From a checkpoint of a small transformer trained on Wikipedia.
Architecture: RMSNorm before each block, rotary positions, no biases in attention or MLP.
Training: a variant of Muon for these matrices, 109M tokens, 4833 steps.
Each number is 500 + 50 x the weight over its row's rms, rounded and kept within 0 to 999. Layers, rows and columns count from 0. Numbers have three digits each. The size before them is the row's rms in percent of the matrix's.

# layer 4 attention output, 128x128, rms 0.25, rows 0-108, columns 0-127
098:467538556436450519482484459470543618500494468583525477433528463514552436519527440423429604496356493541425496393426488483557542481443503474428504491481428512536581612559453492535440536543484525534596552556401489523541500484436504504520588492551440527399408491546477602433473491542491453492533497440488455506527451474443542462462522549547531498503500534398450505452484467530458501452448
117:490504503457528494479508586491543475482604487483512527580525521464415497533561508361632447502533589444552520519500522566417476405512538614526470549472557657615467448434519515583454527599559529505444525526523489517510536485510559538560484530559515532486485481545594441473539463511443492452526513507511571398564505491484455506516522559562457497577540500512442509413471472545462472493485
093:594544475491529582577499501449558559529501492518461553423454500530528616530466566553532477577533449516546459427494527545514416559496498334471483501418527578533406521420422461504539453536525454454536460499446529528478406488523452418504458513494427482498479469511507451481482491487554520592414399442421472590472474552459557438483446529531553600502555578462463466448543507475490526520505
103:477491536567448444449573458538528442495444458529557571529495407479534559481500510443504506488549474469467520572523425493580537451589482611517470465553505489434537481501571506392489550556462539440399461577491528481553558523457550630504505505455507469447453530523389541477425592568520539459468455524485415525424514483511507494438456515523526541419473496610531475450512514509389585463420
103:557671522508489529455642445462368503456473422559529534534484532547529519440557463557464506450468592488478491574476535481448459569524508528520483463481493456397394565566637479509459574547536546454548504588450396553499589470598489441482478473547432564488483583576463520499534448518533534463453524525524505523442545530486516492460488508490453484464489517496509551521518476471469514458522
094:576539560546418487524431478458484571569500470468484506549488414584495460481478504504482508390624545618469438575465401576552486530516497516486397567518581539550469549487470403433506447535545545442551459490535472543448529504449401490560485473535505487606505540516617497459520568468490531442539607588494610549474491495561469509540515537502490561517506495547490469490527428519469485519480
110:438459471482502414508530540465476482509437427540474512503454443510500564445476503472613476429504506495619522447544462419487419432462537392412457517520515469480456414481466467451437534451518562477443461493446542559570459430401496558534609514586477531506446500492559437604557453440472556522481506534470559570464500528440437479551446544501457563454478568537521429531489423501512429597467
086:518375578526458498517458417555548534465464558532508478424566470502562490541530471465378440458473479411526502630457527478483518537383341495482527477385389447412463545458549557574528522517499497475535420436479519553452551445502515500586531462512489503519546517444483494474490540507531523529409497475565463492446465485473614475466547565468494490527453557522458479513471556481526525463553
106:500544507438548452480379451606447494552410456466436497449446436533535425529475482525578525615507486496608563438503528538522518449443487493396435471508500574468509437419556568414484482469541458472497527500543519531508455555375505555520525459531514511502353547483575530530549419477478527514435523512497604560419470496553483514530562516474553538531511541518499505468451469438444535519419
099:583424448433513494460492472546380447535569473470551505489497432458522514517496484496522520490445438550654548495532552437488568497503531592384599500567492492481535547560517566547457413611416589518556478472572536476531503479465504547525470561490538551496472548534527506450478479522544474507473522435616538443502472440539500501439464481540401577583492550423486487469426486565480468450552
113:461406506476494526618467486522524588444459540472447488455624456489469490425398587488560489481408398405467486519492573489521473540498519578500484530533365505441338429523488519481437467532386541523491565560552431493508526487571524468394500534493532504499431448533450491466474512535443438530579429520560479453524493499497548571495471510510475484515467437556492469491531526551528457521522
103:498450409522568485560433570615527480562542519423456523550526497414504550480448497470544554623456457583516382496475492499495503512511484594514465487571440424469515571558557560477474440367498394519425456432516521465462564418508542474580528521529518417533485490522522499505553457505530532511409407508483488465499492432505504509483426616510490530508534531562486511457532555417473541471564
102:469569604490520503555460520443523460495568451587594496597519522475405489402450456465476427558475534454534492474507533520577494443410552526467416585464427597527443539438506497498432539475542458514398533447505515537534447413517548501497469518546514503508470580453488428486418539466527492549557496451488522489583473498473492459447501564535442538546516469361433570445526607544520529486437
107:445560484620538600530459508557410515532435443419388370510544434466473470428473565481554505451505570520446538552465366477617484546482461590544469367515509531444551463571453470483550501387520494459487500489533494522509469474577475507585494509514551483485467509504477423558538503582479535419478491525496526491468503505514571446545520461504544430467443475511536468493508585537513438490510
102:522441538454469452506538433431565543524504574466506455404470488497508441577571511421516501500479522556504407562482471459484535537473485467457534453488529439493592564426525465539589546563457442547563503437399510466438550463452551536590482448522443522471550610514568623504529602491573551456476503470581491531451547449522530474574430543477534536501513589505521488606471414499458577510477
092:462472442477528530491593508501533628528533506490466425401486570520535486365591480453515477410495528423451472542419488508530482456424408517506561490576485437466445437549528552531440569492358530503550544531472452464440473525593462449556520462493503511442592479514420534526599461485494538461396511555478516474504523512501498499525477514454487420472542471490496543640478460548509472442519
093:461494503494551466448516446458453421504541474523550538571510496516502498482541505467512508475479505543507445478596524468543457482462516535460480566526550554524593695532516484504516632461531494534515481523472559541563477556391500492440514502459553492558424513481610483477381483521445472544614540471535485542524438513563381521496582450536476525539465435478570552423433459563485404494441
099:595449584417520449525457533429600511489544580559487365586480463475553516534397533454486338513405568400522539518553474490443462460517535429430561551498481502555453489394420582554498527441481388530538541511528527455516459528433483532526504548454520515518505460442488548425482540499448485540465513508471478521504575468529546457492548518479536511553481473397485479467490469563522501513534
098:435611549488484531509632447615539448437554452483528441482512581420446507411543502447491393451462454485485559623575618463573496560530399526500507422547566474446465573514472470611541559516500542513524540509487490475474556480569504464505554527519497499465596473466462512445491559507494515484527534514534391399492439476498485494495521470539451434534480454469540544515533492559532450456499
106:530448449459497446424533488407539431506548592483563492513462526465521424514595511538477509548429552524449558458538364548460457483550520506503499508569527537418545637499486450564536569496434387581434517438494466450427524487475582513558447514482543517571532454526517565503509549410424472472516454516579445495477536444556451641506518454467553494532487440499525508522491510541419539546503
098:508555523486571563454473505493533500615540599514524383579583509486509479517439535459520398493445561495564541493465464511527439498429528572523591437513499562447508553513442543641569513505543627534494536480475489401479548458430601515516532435507538506464553559499532560577562464434479539476480480483496494534487553500524523559545558511439452545588469450466537551639494514499536500486529
091:509436527455534453504527462527459449504603508558496589419538477540559465521494493501486397504379488544558589502446473406545405485492424525521569532591562544441584578605381454481447395548465533532460530445554509488479500493486509495498472493436567546485451593516528453551521484486475508482379469507528517442508432439426491553489494494475515472445559573503436568456523436482469537475449
099:399505484509590507486452528544491513581442559536453462449515503535465452485441536616514526496475523507486619470379494454480510545564500471485548545435468445452548447532444477522555477479506521515439478409524474518527576537445519573618568467538521406559600505519502561576495487448500525363592497448471497504465506532515579589519526486429516480395477527561511493585430586486471522474507
102:490447521531438612461492384436544550499416459573478421370575517521515425484542514562358425368506454480413416404425462531549475530385495492429591515349477527502536417502519514561557498515487517496491507510477513545491499536491470532503546481525497548526512428498439511519469533509469498423554509480496480470455520468491433583515562502524525483454498478464506475561520532533488520463465
099:491603433492539451487471534511524461506491465507490470497540446530433574496457481405548528533519527507447593620504608443435530473466554436437491584435489458594434402519415437463454475468517397504585505467477498423512444500479431396456528586539506464496457479550558366489542465474544536514487581477434536487527451498424472481500504562489501521581499518467446462436598486489514455539531
128:490438594486492531563441464510504329511438524496440506440525526492414527433569498474612435497546538508433541447532463588591579491535479525522534561507604559523625489491563504518508517559480557410483479531510546470492433536468497474512523475468492460509459466509555395448483452519448563438525501569556496522528460494559448485454643445501505454551525467529469532451574495551480405548491
100:570518477528516523542553591503573576516489601405478443559615484541487489553437503555545565558566546512496520470523455591408494458480597459423363485465587483574472392585454473569533578412500564422524515496545467496429540494542470509548485524562529535484551567474509462483477499477476495483521546541504609494450439539418503446434545465476492539508401466510477485512503500503503566521518
093:553406634419542529442461469448554496420457437513509491430385477486476506394638498462533436571497490513575500508418443512543512462399514574475650525500496514449543552499572471496521539524391508528538529538436468487469459435473519536423505503512534582511540490491432592464506548540461496468523477556546471490519564443515513519481499440494464466490420486534467544530438472500484492403433
082:463457492491398553393526520462501497333440512453382448483589506442589419607487509515487579463406507493478532592430478542495467454566449411541522469477463567445515589499473465453565544474569428459477585542490404525481504468438569503567456455545560472520492502459462577493427556470502500500521456512591478508546537556507580531463508463476521479466466533468486549476536489560495521506502
121:495472469529508481557538509483538489465540489528434514464522543510463630481512529507593503453513461510539476575492424548453452470621606592571505473379561443511477448447571480478542484446526492390502485659471515472500573531543436549514574499505418535519463453557512500476497414540524506400514500518485523516483520601469500442480472477541563558492480571572531425491480391474402474447503
102:518477529471476415499464520523429491510522481497398559461419504497455430459499477497519541503515495534584485526443506574473391509540530470446475455412593483502412467532543499412502576529505494536526431442564536515511453517566421455455378533381500463579465496591496417355524507469554486523437459429444515508467504482477389544482503569581511551496522455581588480478496540552505455475547
093:521464549394437529507441553459486476431447510559516596580532520546419520389533532431568428558368509404581541459580467510474496417565553560510486514484432557441481473442512582433440496447472442535453516511522499543524448478533542493541461515562440592543445467460439459475514472458398470534517408468526529456435551543484482519404535415512502501440437521492476539486559497516508524554470
114:512476604557546534519434517446593602570560502536471534555390587495455548427480504424492445518460564534402540512503449594584437451429483488518451502567523480466546474482569569481443456534476448458493534517523549467531513408448506534442598548555452486493440533502608408470575505495484539559467443530489525504508497433548498515556511537539553563538582514545501485463559481561493487627472
135:410558493513409446508502550570596381460545470520518421637500644424456523497460513521563440568486529537578480487517567475506484487460492474561477373521536600536519484355492434475484478388482386541477506489455507501531480519479597532457438451492470523467530518461469434470559561421534498514512490401525468516522550480447440527463466480536504510472474506494535548515502528455522475472495
127:407530555464575541644526437531546481495562502493590475457454503474409512484401553528455416523507514493539533499486548478579559586579541540476560593476483434520555605455494431433515526498496441490548479505482568476448448556543442514437503530374424493561492456551523512415393522568547476468560473523459434547556485452458499491489466471537535478564576485408514426476518517523451517486525
098:597571513397481494459481563467507432545472462553539477462469536523504485416592479557486536477432456586508479493496448491482554440530479575478535447560459447462420473564480547509521533436520541493499547546499521427477529525534452535461440435407470510421556516486367539490499569523574541475479481471389524459485543447475521537516470561588540524434440474472581568627471612546500512402550
094:523520461463469498576423467547575591505530459535446486486477482499458540494443430378552477443486544522549443431486415476490415484568479516484472554428452403493513551489523506489412459472462534535530482475444458421604566462412486511542506446534471467381464504531552442443549487365509490486377523449393568450492496562429500533471467574579468597524465535448466501510478503504526504527519
101:399488516561494515481534483539416481495428531601432365504537484512503444445483554480540412495528581407489579528459546540534484433586414523543480510379556598524348469445524489566461594546548509483548526538507408468568589470511544522439592517574525437512448492455490442480468490465489459513510493524533475420471515522572529513479534521473533497525499493531506471415588482483506483541472
087:434475495499381514543535492469536379486488431526598377495524459483333464505512536554423433482504445547509420471553475415557436552475569501443508533428571473575523401417512429524437508462484435516472483559541590540570463460475488540492521540502483573465441510552538553446478577542499519522541518489420484485506475417496488514535487502591513546509509424500507454539516515545552406498487
104:369454493531431478553471438509521490413495469464469473496431568502546399397481496500634468479495439472494509353524486477526441562547556580551515437466537505555583554454563554538582621411424558508473533520550491496511535498438543595492546547569564509529503535476496503507438486545463433552539492539604518515502511509520439491414541418486445482494509515500519510446473430490456468461477
097:485397499375505538471440599455395468500387464463548619521508468530437482579554555430512442436415479497536462572461453500481515462531554473520421486483505547571499567511560462479471525496506512505485467592519523480574451481520546525411580474545577493435464551509483493447481477545371516489470496593474467467494528444655447467475541440474504483477479475499543449494532514541501446592495
084:473422466637473455540478364552489473498464483474504526493498399418466481488510489576515478561569482467458496414460488454456532570527586497475504517399553399485588440500510419507479567500434451413551539502507404550525493451510503500464524468520490564411535560468464565463495555486518489553466519525572582527529575411486489443480512578540492433454504480486396638501503523460481479535543
097:430547499561539458459488463531597524542505520471478433483467491436465477541501526495542474459465504384463587443481463537530392539540557519561528400522506516444568546510562488508596592499469386465451491515489477550449535418502520525560553469576400515454494654519515524496598513547545548488403445521536538495468579490505465489564551494519489538485465585538488490458481484392533574575434
110:463497459462415514463497514500520618433512507579442410370433473536587503391490543512499553493409430399543448525426486515535447464512535564462513487454536562509475575411426455436586569440482557451535529596480493429455502512487426521493508549518465518500504449520394597439488464563436479535499532530457438548477494544471493503454516411527541476494522549441524510504475414517410518463512
090:510521520649467520556422445553542451529480502464527460351456547569478542528483511380555510416555529462540470549550482438535602532619506408466536401529456549569497455594528393519558461574564518530515452504480480510536468551483516524491438514527488488520549427488489489567542541410548518501535586457504515542489552590493461502540464470460394485495504496450503492557446501440525458483487
098:466597515607464476507451385508572448545445514556385462525482473550443494469509521437531453458483581400598494436463503572526465515535491514559523510486447559597504449412415595540492638488559532479459519488525552553556476411460483530462592451420441447577455476526580538496476483494520506476548547473480472557526539446530499502575504578527529497488570548435555500494465494464539449488462
098:482536508394498504454549446528489476431413527509530551433436489532512511477558549527500468541448483422518583559634456444525547459572457517523537487501542433461554610512484520418559546482536508472469435595479523492504536519478494507505449521515447444514459491521489539460433461590446533557407425530534485518380526489581469474393509461467540520567599434521504440455594491477390575567508
091:480577577516472413473468431461587551631503512558437473614515537473452471452485532402630470490508482556418545549377455427466459432573445494603462426436469434582458425574441506541515527484487506506530546505420471508526508573495534497549473462513489525487433430506511526507504522409480514388489515422487501551470502537443571522512555525490527521443472462479522487567445458547492529492479
086:571460568533558493488579527457541484530448461438506496446483558523429509416567526463491411464569549515511404566577464469558550541522411313498461442464512451512466485535532462473533472473534376449499503559473518496522454502468456518475531402518529487455566412423485513477492472402473491452463550484433550576458610555545403507517538535466507525465484491491534422568551446464525551469518
118:568452506618455529486513498460468605526555484535461498445499460480490455545534506395428425423486500547537517521485442463494442376572484464534439475403457540512419492420618549556517499537529376613464510463479514539550495511469555512562537526487466474446465538444455515490529565428515526580402494466470546470507540517490503472550419619508494591469539542532470529504466437553503516584466
097:475489544429536467524538557452454455396532404486469528425511571518513490555494470488431533484609523503550535492498529552474540482498555521413564547407546523446470546377585411430591512506504533500425488493567499526481521561502513521548472481545523489555665489472521550560499612485481510446575527502459523522453590500616540489513485488424519445404552430473470517590538537519494473471496
105:462496548611567461513573483555431491513552508410580623467618428575534463577499443482431475354569487454478508616504518532471594553566511455447493498470485540509442574545513515611511569489495438541574504467582458482505554550572491480484516484476558473521495519443492551504509492460499452512553552489521521403487512473581574561515469532464464441456527523465436509526482508447441512451559
087:508464585527588448494539521473427526480565478540465484563494347530568449463550536511423416520536447501439614534447527463480442448462470574551545551496502523536548517434483626560482405480496455562579512514550518404540496474422480500497514544512590487549407511514522523399438508532420469583485502465580495483538458451480650478473504550461557532542481554485499500507491456469538505496531
111:599477533488583452588476552478465507516537500503481549533494442494529484363508425475402427591588508519565478489570548516436487529517505414519529637514443459538475450532588532485471421439582334525446574506553534516531423485508509467445461484481508492510446390466509554440472440407477508481539449473428490430503512458527495502457493524519513560503489426441471498493560500460547549512543
095:545462457564493495529461455555500457422508598586452469438454532604513453536468455441451554516511548423534554487564511569431501421675511452488458546395463542552406601499502518483474498404572466568481436426485550505488468525525500491559467477459418464513484466464514483582542456452545514500428510505422560546520551541477508483540437555440502538561514542496487481492475558396451529561538
104:553538500377459438485540629464483553507574484533539565541465498525547480499475441563616429528419542420608504467486520436480505409529530413564463462452511464457455507569501539450393463502513529435528487532499516456513524482415474484499443440569435508502409539542521518482527479423557534498443559574526449549436458592436486617447564502474521480490499512486510497520546494421472565586478
094:525480404540480447419487546551638541532470527591506504490457507481462549471479474391571530464568507561553533511401536518501553399506523596488463538561455529572566451542497458536516451588501558428490472490488442439428511460478565523543474544493571531482478491586572468496483530550510530489547491601433457477557427425454493453522463612601532513505509543490480478381490500519411485536531
102:539515476467492501537537465567552383440502571532534562472487539507413575545518484562460459455556500552608482509564465489502538529646529613642482621585450430511544482499507517519502517481542462577547454517512519492478492548402495472443462556418490527539440465511558539450567506538508477530621478411502502474482459486465480527449526499555528612512460469599488458486425513464515513511524
111:534455519470511492483586529449571535583450512468606558514533471472482539563434523541530494422447444508510521517409369516558591566627552464514450555423512484566519634508494362534571531605480529486539463548483496538520446582608471492476492483519522488450458528549412501486483493511462495449497600506435444468496486494597447519459542504485527488488579466471551502524532468545446509458485
087:499490570519523496425537432462484490508486588506457572396500461558507384440581535492514475376511540508466578562505394524496528539532400468486539463558511417482484503587355471505514505521480463506519524552512558557481550543628449438494577399504454474467538477466486583526468496499483520405432527545473519504429496568551616484512454478414501473495476527471473500550508479532502498403451
112:529554502378503517563478519506630396438520542494581539456561436493509605523473509514509444461490478478491394552626487473495536536595595434479514491449549454395565564520436446512514582540501387485552506489471573478394472529523407442458504520430484460531472471471528498522475475568486490505514499530582517502469450458519462562496527547512544530611537508510478446476515461505404568468477
098:411481511446481445497499494597557571458509455437552452513459543485460451565463541461498464507379472516595511529464466496514639461518550512469439501464489548547553697440511445446552562494414468531484470462422502504532503574451550549525450468467539426485515477475533426541369584460489467488466537539558463502541510436510463576465503514516496423485521504493597465482540554574519504554512
108:432440460542419539496464500533492560460525617525525372447482509428530456362493494453480618540517556498433483464482484552537513447388497553543476459562511502448505530420511589470450483517428509482484532543490477501510512473490551474506547514530432501368457464509544475350526496414418483574458482502427564538552460450453532422486503528550521472491492442470491503454535533561518505621524
115:480467536585513521480509498494467482418495468533530531481489551534452540474591526434614590594546551497561534522455462479560503409612538631595532501522544612501509543381593453533530589533441553544457483579500447512536571419498538516483539489555529440522485505576502533487577453506524473538501449512460580534479575573580544474561516512437546493446564511537495448476545515511538490449466
098:578465499419493462503507444523504527465478525512558508541475499483473522480529464481506558481495416471547430516435515571506428526426499547496512523479454520510454521543441501495492520550434657457488545510540483493418577550566449530517481537448489478590584453520526532463432510418522504479590544423458526584465486492477554549542523502511533552431483450491624436654430489630570569427583
109:485478478440525549509533479458530556573492435547596481438425552498498544524498512581443458396541393529554582431478480504525424510419528591462585539405520499564440428495470386453471449536510542454527526500581468574502576497602479487491530480529380505473463469527466574448454457484521502462433505481548476450453484553497536517435443448522457424524554529409414576505483498468442472439505
096:485523481539463536442592499580513485459522519513472454532551525466513464474571446509516641551506548535451596424532449543509473448423387657528506452589525457402595552516497585501498593479527606501445531558536489557452533487523513515552496527428454423503526551499462582490440541597534508492485438465439539507532518469517594437503421505514491512500500527518476571456463511506480590453463
094:621477463543439545555493560612609426519526597454426578535546545445489518480528432473509511466491490519475437444552408597480495445641455538443442465489564465433557529489418517566478518478487430577516421521562501493526580620566433473516505566425481460528516460500520460516439529519538475465520443500497527461514510466480468593466460445521510503518533426513471474515562589468496455480546
093:521511494465434647550465582477572538477538499495492469518451398515509471422526479519495487505501571501547450382491449450506465513484541544475437569553417522472550524490446502527387468488531487495578523539468439547455464407541483455455519549502417546533417532493528570325499460503493471558448404513563478492500421511444551520430546431546537577520531505517435438455461404486498536546531
080:479407525490408419471506372500495485403436526502467367492476543576526449464567476512519657417488558503581579448647389428477564567480504484437526526513492526455530427527492459488534512496476406490574499512487455478468459563487445441470445522470552525459447540559538466482417497503428450509441486477503492490524459463461544508481501560531521527533487543420473503428484476534506548561478
100:472498433482494457443511490503429468519463579542484360496576550547488421525496461526535581482259546481471537512490434434482423486517508473509478464453543444476544539527513489526449512497491468515515465533457478481474472439448505491440530531485420435499412472550616591517498437503504525561493541631498542494451511525575440490548530492506471563588510499526487434473515473428475483619506
110:475525500445526428441553458470539535496514404521546485526471585465455496501563491525517590486464430504616479517450475483518481487548583507486594501493472479484525598475521361511544597530388526483573488514441381469385548496507497472509466549453429563531530520554570528424472550497515496469584564491500540464549428486420531460427590476530602530503537495506389570481452477535465511522545
100:470483472539528538438481582463413566540477448456487525629490487470570457571486554545533523594555495597366437418482563576400527495433484407356420448484593574444475555431540518551480522501507498477544496445496470480505434456412474497504531493461502495475442597501477484517459531526547483560518505529530530561591472390543537492479532541468551528544488511503456464442544503500527483545521
081:441444528466417649496462481484521457464404543478529517402456441547458549597590537482534528511490589478494493507475440511577640457462411517515508544552440547555511407450489518421532568631521449535471531497518523524469449485479541552494478486477509472548525549500480574538538476544560500524555423459512573485457524509592463483546528442425421494421522558547500471508482470481514564429417
089:521530492400495552524371541492527454444367518479534541568595537474388466571547457462418519489529601515450452420553453562442574477546510503440448478433452554518507544520483494553482521457568328502533512505492488529466480547620453440539480501461477498513566534434497512493495486522505485458562560511505484487496507496518403463452585400492509424507508398418501514477498487489548462474505
090:544513493341558466477514525502530523503573509492511500463453589469414501557532529478429450533454559534525503567499493545511465565451466456541494355563521477448522495592443444504502438553534466615547565445569493484478520527600562519480430494435506477532552573494486568435500485498539490478435373387485539412458497518467481465559547498457452472543494471440475556469394524466480506405497
103:503503494459539557538481520462495450606537501554613562492508404474558474429439453491466510402516531446550485561520542546536461666529556485487556418520419454438489394519511525553432457561540566494471526481483556525512519452591589494503518438503471422470514416429482503455557544453530575467376397470410460438432519531493546487533461530531465553507495539504500497501541563488477516450468
110:588497533443483492486500448421343416408534447526578539503492478491461467521583447623465532567506584567579561524511525394483416493382450426411480425493519533482533489552502445518446491552459422483535516493468460550468583539517529445472502450501452492476494603490587490487471444484489517535452456511578545581438464474479542480475601446439498501541501495547501500436524476466554514533483
098:484483374520449507342542522544513465402464560552507428491565385471538431563501525486465474450595585523428493484506467523457549450479539463490562451431493543519582629505550494497565529510627548543597523506468511429507481503455494488493545552491499523392458476475514506422519525424427466510574552486514477429528404422474484524495546486516495456430451522499489510480513434514459519571494
102:610590439536477582412509519432531624474639534454550546578426468465579545512504464487475431529554559492515571628542556439412510479506526574547447562528463499534458536442525434518550503507551398558514517489493500455512517478545497510538434461480537451473535535545556548451461465434523466471450543574552550436457544517518456512531458597507437487477515547446536431488469421504514555464528
111:488396460420526536512441655453509548557441490492478464496586445502564628498472514439522492442475444466535453577404553562474519553506521530558457565504409591553433426431512439514425471488490479562480484506437555493520451536555548479490536517539585454399549464459495516530504510496442495454581529518471456391460481546577488514503532463479472506499401476546505390469514505588513477483472
092:545572534343501538528467602452542480559523552502559467476552389519442462442477498412452499518441465465436452622473552440471427562420513455454488552451388506616401451603523469468527436426570484554598510525554470439513487519501484478565494548517562535498406487496519450497533469536470502465574529472510545415502510526472498531499577462504487491488476523425442512525557508475497481479534
097:475433496383524393490512503455598502538403515537516404509423554371575519505444541569578504471513440570469546496488516568457511578528493566515505453562449482472415446443515427485490462423409455459454553509508483503482527412589478514449508527545518613473529466493381522543503506547501440466475476552529491500478505441487474457504439445510528481548397469565470508423552477510522476423427
103:471598487512499520515475439530519569420531430508510480514395533459556598439503491539329511536439398499424540388544490443537560451495450563436511519622402410441547586498453540544485570450486513530495546508448517468505476556476530504525469510430516498423568472477487578553550483521492501512408498503468526493510519439443475456553470600532459493463472494516553515535376484523519513496552
087:479499538444504462528492507448486467460476474490426525478544506528513402478572589504593528537440402534569533594510507466437448519690456562516468539484478591513366517378487447511519487491548425485445541512500550518477473418458496460498495489579539443495489414509589545602491434566395483474547574529504530529481446539542549456532488489436537439529467510480502504463503418455463488498461
100:426442508555476627589505533410397509553463511469427532517577496504484453483564525624557590542620508598507423529401594499537563459448456519539590543471512416464553483405479523421492441520450519538483514516497546558470488529599463440563498483551496529451476462559494490493512529609487495458457505493382518511512524471484457504515432556505549468482468527503521438459479500526434517537517
103:415511513558380551535555506599495490372380504502457491477523501540504465486530501596534505427513515534483449526465535533508476524483369456588501507522460463514420454458542477367435605410513432472473477525509528589497507502539469508518552392480477434521551385478465563554501459476558486417500435520485522555484504542524487534533464495483507456422500512599512448542510525446529460402482
094:516426574465588463620470542594441549505533476530437528467541465499476534430424556449486473507583437536504455503508603559424542588526533566415570540390510451439484467447572512477467386499477477529502533477561520512475534410508489485577560497551432560457538541489419477401596479485460460516439511447539550435476438479430473481469518575532459508461478578477440558464453471512488507524507
087:510503479552489597472492505502637418464531510499453493404569470591538463504609432445505490367608580457399439565546382420502535438539470508526556523434521486393489533497481497515475482536535461425467467473554475501516533521561465522580567461532505542365500537513415504514559507491435492452499485461437501464458494439505511503505462460547500537425460491560467475522501459414457528524525
079:512451428492469479524565490532544488418527436474470494536528531484517544526517410466563442424450481467538349583447532513481529533449515438508621489426495447482414540509494476562515487548486575568539478603482510553496545474618521467527465471516432491518548402537603642486518535548542496487478460522429504430519539546496520524514557545532509427453586472460466544571464551535516439398536
087:588506553475480418558484441566574431548477411413495444481410538468533521576502563545549438530508527518565541546442566550473469556536459487546385527525530602593418385490575434467446464475460465479517552453467522542475442602467468447477478536561522545454483494499480433584506506465532540466425635474448513464466461544470454514573536559463512464517480546439510482486539477531488550553451
101:471621555629489532536517317576454504437538486443504497526422452444499465501479541491512500562473496479437514577475600491474538539612451408413501417453508507474475518503392430548383506553440422571586558469522568516493455521494477444510509570526467495581485451456541490526552513569536463552557513419523494538539456479475507469531465555478500559556529490465495491482466455500471496533516
109:448518531513532441540467548456422517517544480589547555557506547536377527398533470584522561508525464617421564502417522568528462439391503521469572481491557523475422508587465505460460425527516548429431491439601586534534449476474495598587517511543503513541536526471512486520522513507597504556456537491434536542529499519463473466504498569533412544406545592456484519486422513517484541429482
089:555406415454503450558457488485503428483428492507522513454486560457430595525513518518553557505428510446637562484509448535475420476483522476515446471522434490482439512499487479457507535420502544523448404479537448534574554516445547591454523565434542511535470528491528458446437466408434430532569464488570527498493427473509564535422518351490487541460485409585471422455436528539575490546511
093:550516468445400564524429540483484526448473589486487536465514605489488487497453425601490590605445468510558451442556490546530488484487510440487450536487463582432481449502594519493563376462574521496428446507495521497437541525520559474509367396498500466477590430481499522503513459474460473524483417510461519574430592554531510530497489521474502513491489475549547509530561558368476605477529
089:501531511523421652545617583486552479502495426422438445510598530483498532393570473443612423494515545509433403433554441456499562479515524488566548512433422465431485470544646495486515505385524532472526528532539540548511490508528467541522563435489538492491487487421403471517524503546509487433535486517594475486503515452545493550489475475492508452513440442521541459513519501470492486384481
119:509460518516446452534564511467430460484529531438522537570636500493507445592499486525469556547474487515546489475526471483478430540569427527528519550383521569485431522428500487499470582582442420493500488508466483492413599473500440464522503524544458441633523494519616517581485494434564512505569619524507575532500517599455450481507469603501548583553512543463473520557495455436443575494483
115:473511482527548509428559519548551536464486395520455385483486518452469469471524469518476538437581441587501419448559513438582398504487550498571560466466501396483586578482528405459474489424429484559474434480454542484558509496471564517450462482449480505405526540492453476423468517503508499443473409453548393424477456443528408496467473432528526486500476396576509432466514585449524510560494
101:495573517578527438495579453491449525409506430490494457538534529433506465451524469390422512435622500584470530615517583605491432443558375487509389522520529496505405650433535507538528517493544412516517431402472460467516521453496484442493497564513515467534522503501552463587445517495517459552474575555545506533585501494525507460517491511523499480497487529520511495470496515530535430577557
095:401447483456474485521457518508484485542436518556559574476495620560441583480518514483529537518447436488490332512482570489462612528514571492470450369448470483424470504531654458504420494482418505465483511571475488459533563461501525543470470524568476573510395525484496471456473489524479447520611535530506497482461411540518525513471544464546489556545417493582542442427519503500494536486443
117:504466443485473512404498538474456551498458532490505586576500483555555473561530450503345497470427564505585421442478428539429533440526538416448504564489487433472677517556550494461469576505593432539564471493457497466549468421491478537454496513545453564579470509457550553560548483483497479481528500581542569419460530495510479524506473532551446578445519536489428499577480481402480504492452
101:633453453442471436558502574532522474487517464430498544441442526535601519444568456443584510531451495424584450428497509492466575496557487472527380421543496606481451556424567563508546434521428502543512503543541531491489526533510555544412445432520532464513558472502505562474471466510490473536486440548487473529426556490578473525487466381444509417449559483442573460557552483431550531446506
119:477532438599452549362475509503545500573516530536506549573499460526551515494554521515528510442601421531488463517495480462512497396431472467683567487649410490458548483568447493488415497485483615524479482504479449458559536468427506514551430447460530492432517495492498575440537583494464483562541496493500461475499498519500563576534543507484468482402434495613504521519460496489517539535521
108:500390443455436448499480567479495511590568562507531493581614535450432510578489626439509459352401466506454433458568456461431464566530510560543459495532482519475506458432529541640463505578466514590512511492536493518491477544462572490384528526442605472512471519476511503532484530515447456558553531507534473465541423470589486548484508478469489541543510434515530497508444514573522485471476
089:448556563571582502543548531472510531490512471541546554562527514560432447580503544514506487506466520516460507493533609445478469558554515507549476498452501434544516479534514505562429594465602471557497374482476577431538469584474523526460457576403533431557467538498508394565444542605540532491547424486477435478495428487513454488455451541493500592541482448626493399438488558466430496527485
099:463421391480464521510464476438460471456471464469531444510552492394525528607432549449474620513454472492566515489463515479444471492560553493452515577522409583538422459396486497529495532566461460477457422408501369480551564448510525572555520474510520503500525611566527438545492487365543477526555520513499544517542606553538463512550507557533467542463550588478502527508486526487518474564544
091:557507453460495299498439549519537495420486549507500586483472543587551481467533415491509509458574461443461543505635476396446485556525382483580435466508491494556460441483546564520562458473475374564521443485504516473495471539556514523431391496451557493503545437475493526520486487526506472509444522570531470423519534517547422464558548415493455488510491456446492492504500474423570531467485
095:531526419515476498445505470538598470513515561521515401480483585591525527560519424424469533472511632427475542526608554416457591584414540435467533549522486481546564565545488353528528520470504544519529527477378462408554465441464521550505498483526496491477548479531557546532514499409532470497499536510484493513566546552416477524546551567482477487435504500453488462596417499518565545509506
103:405492410532468526580466547592487464504438551403430499464548506482515566453510497523642468549545498524555485545534549426440525481412474543605533447518503458501472422548572464406512443360518477478427479499522573534496521512503537509518459404509468505449441398497500470539553463445520512476492483515453492502483491573423473532516448544519524464467444512606500419500523539351459535515501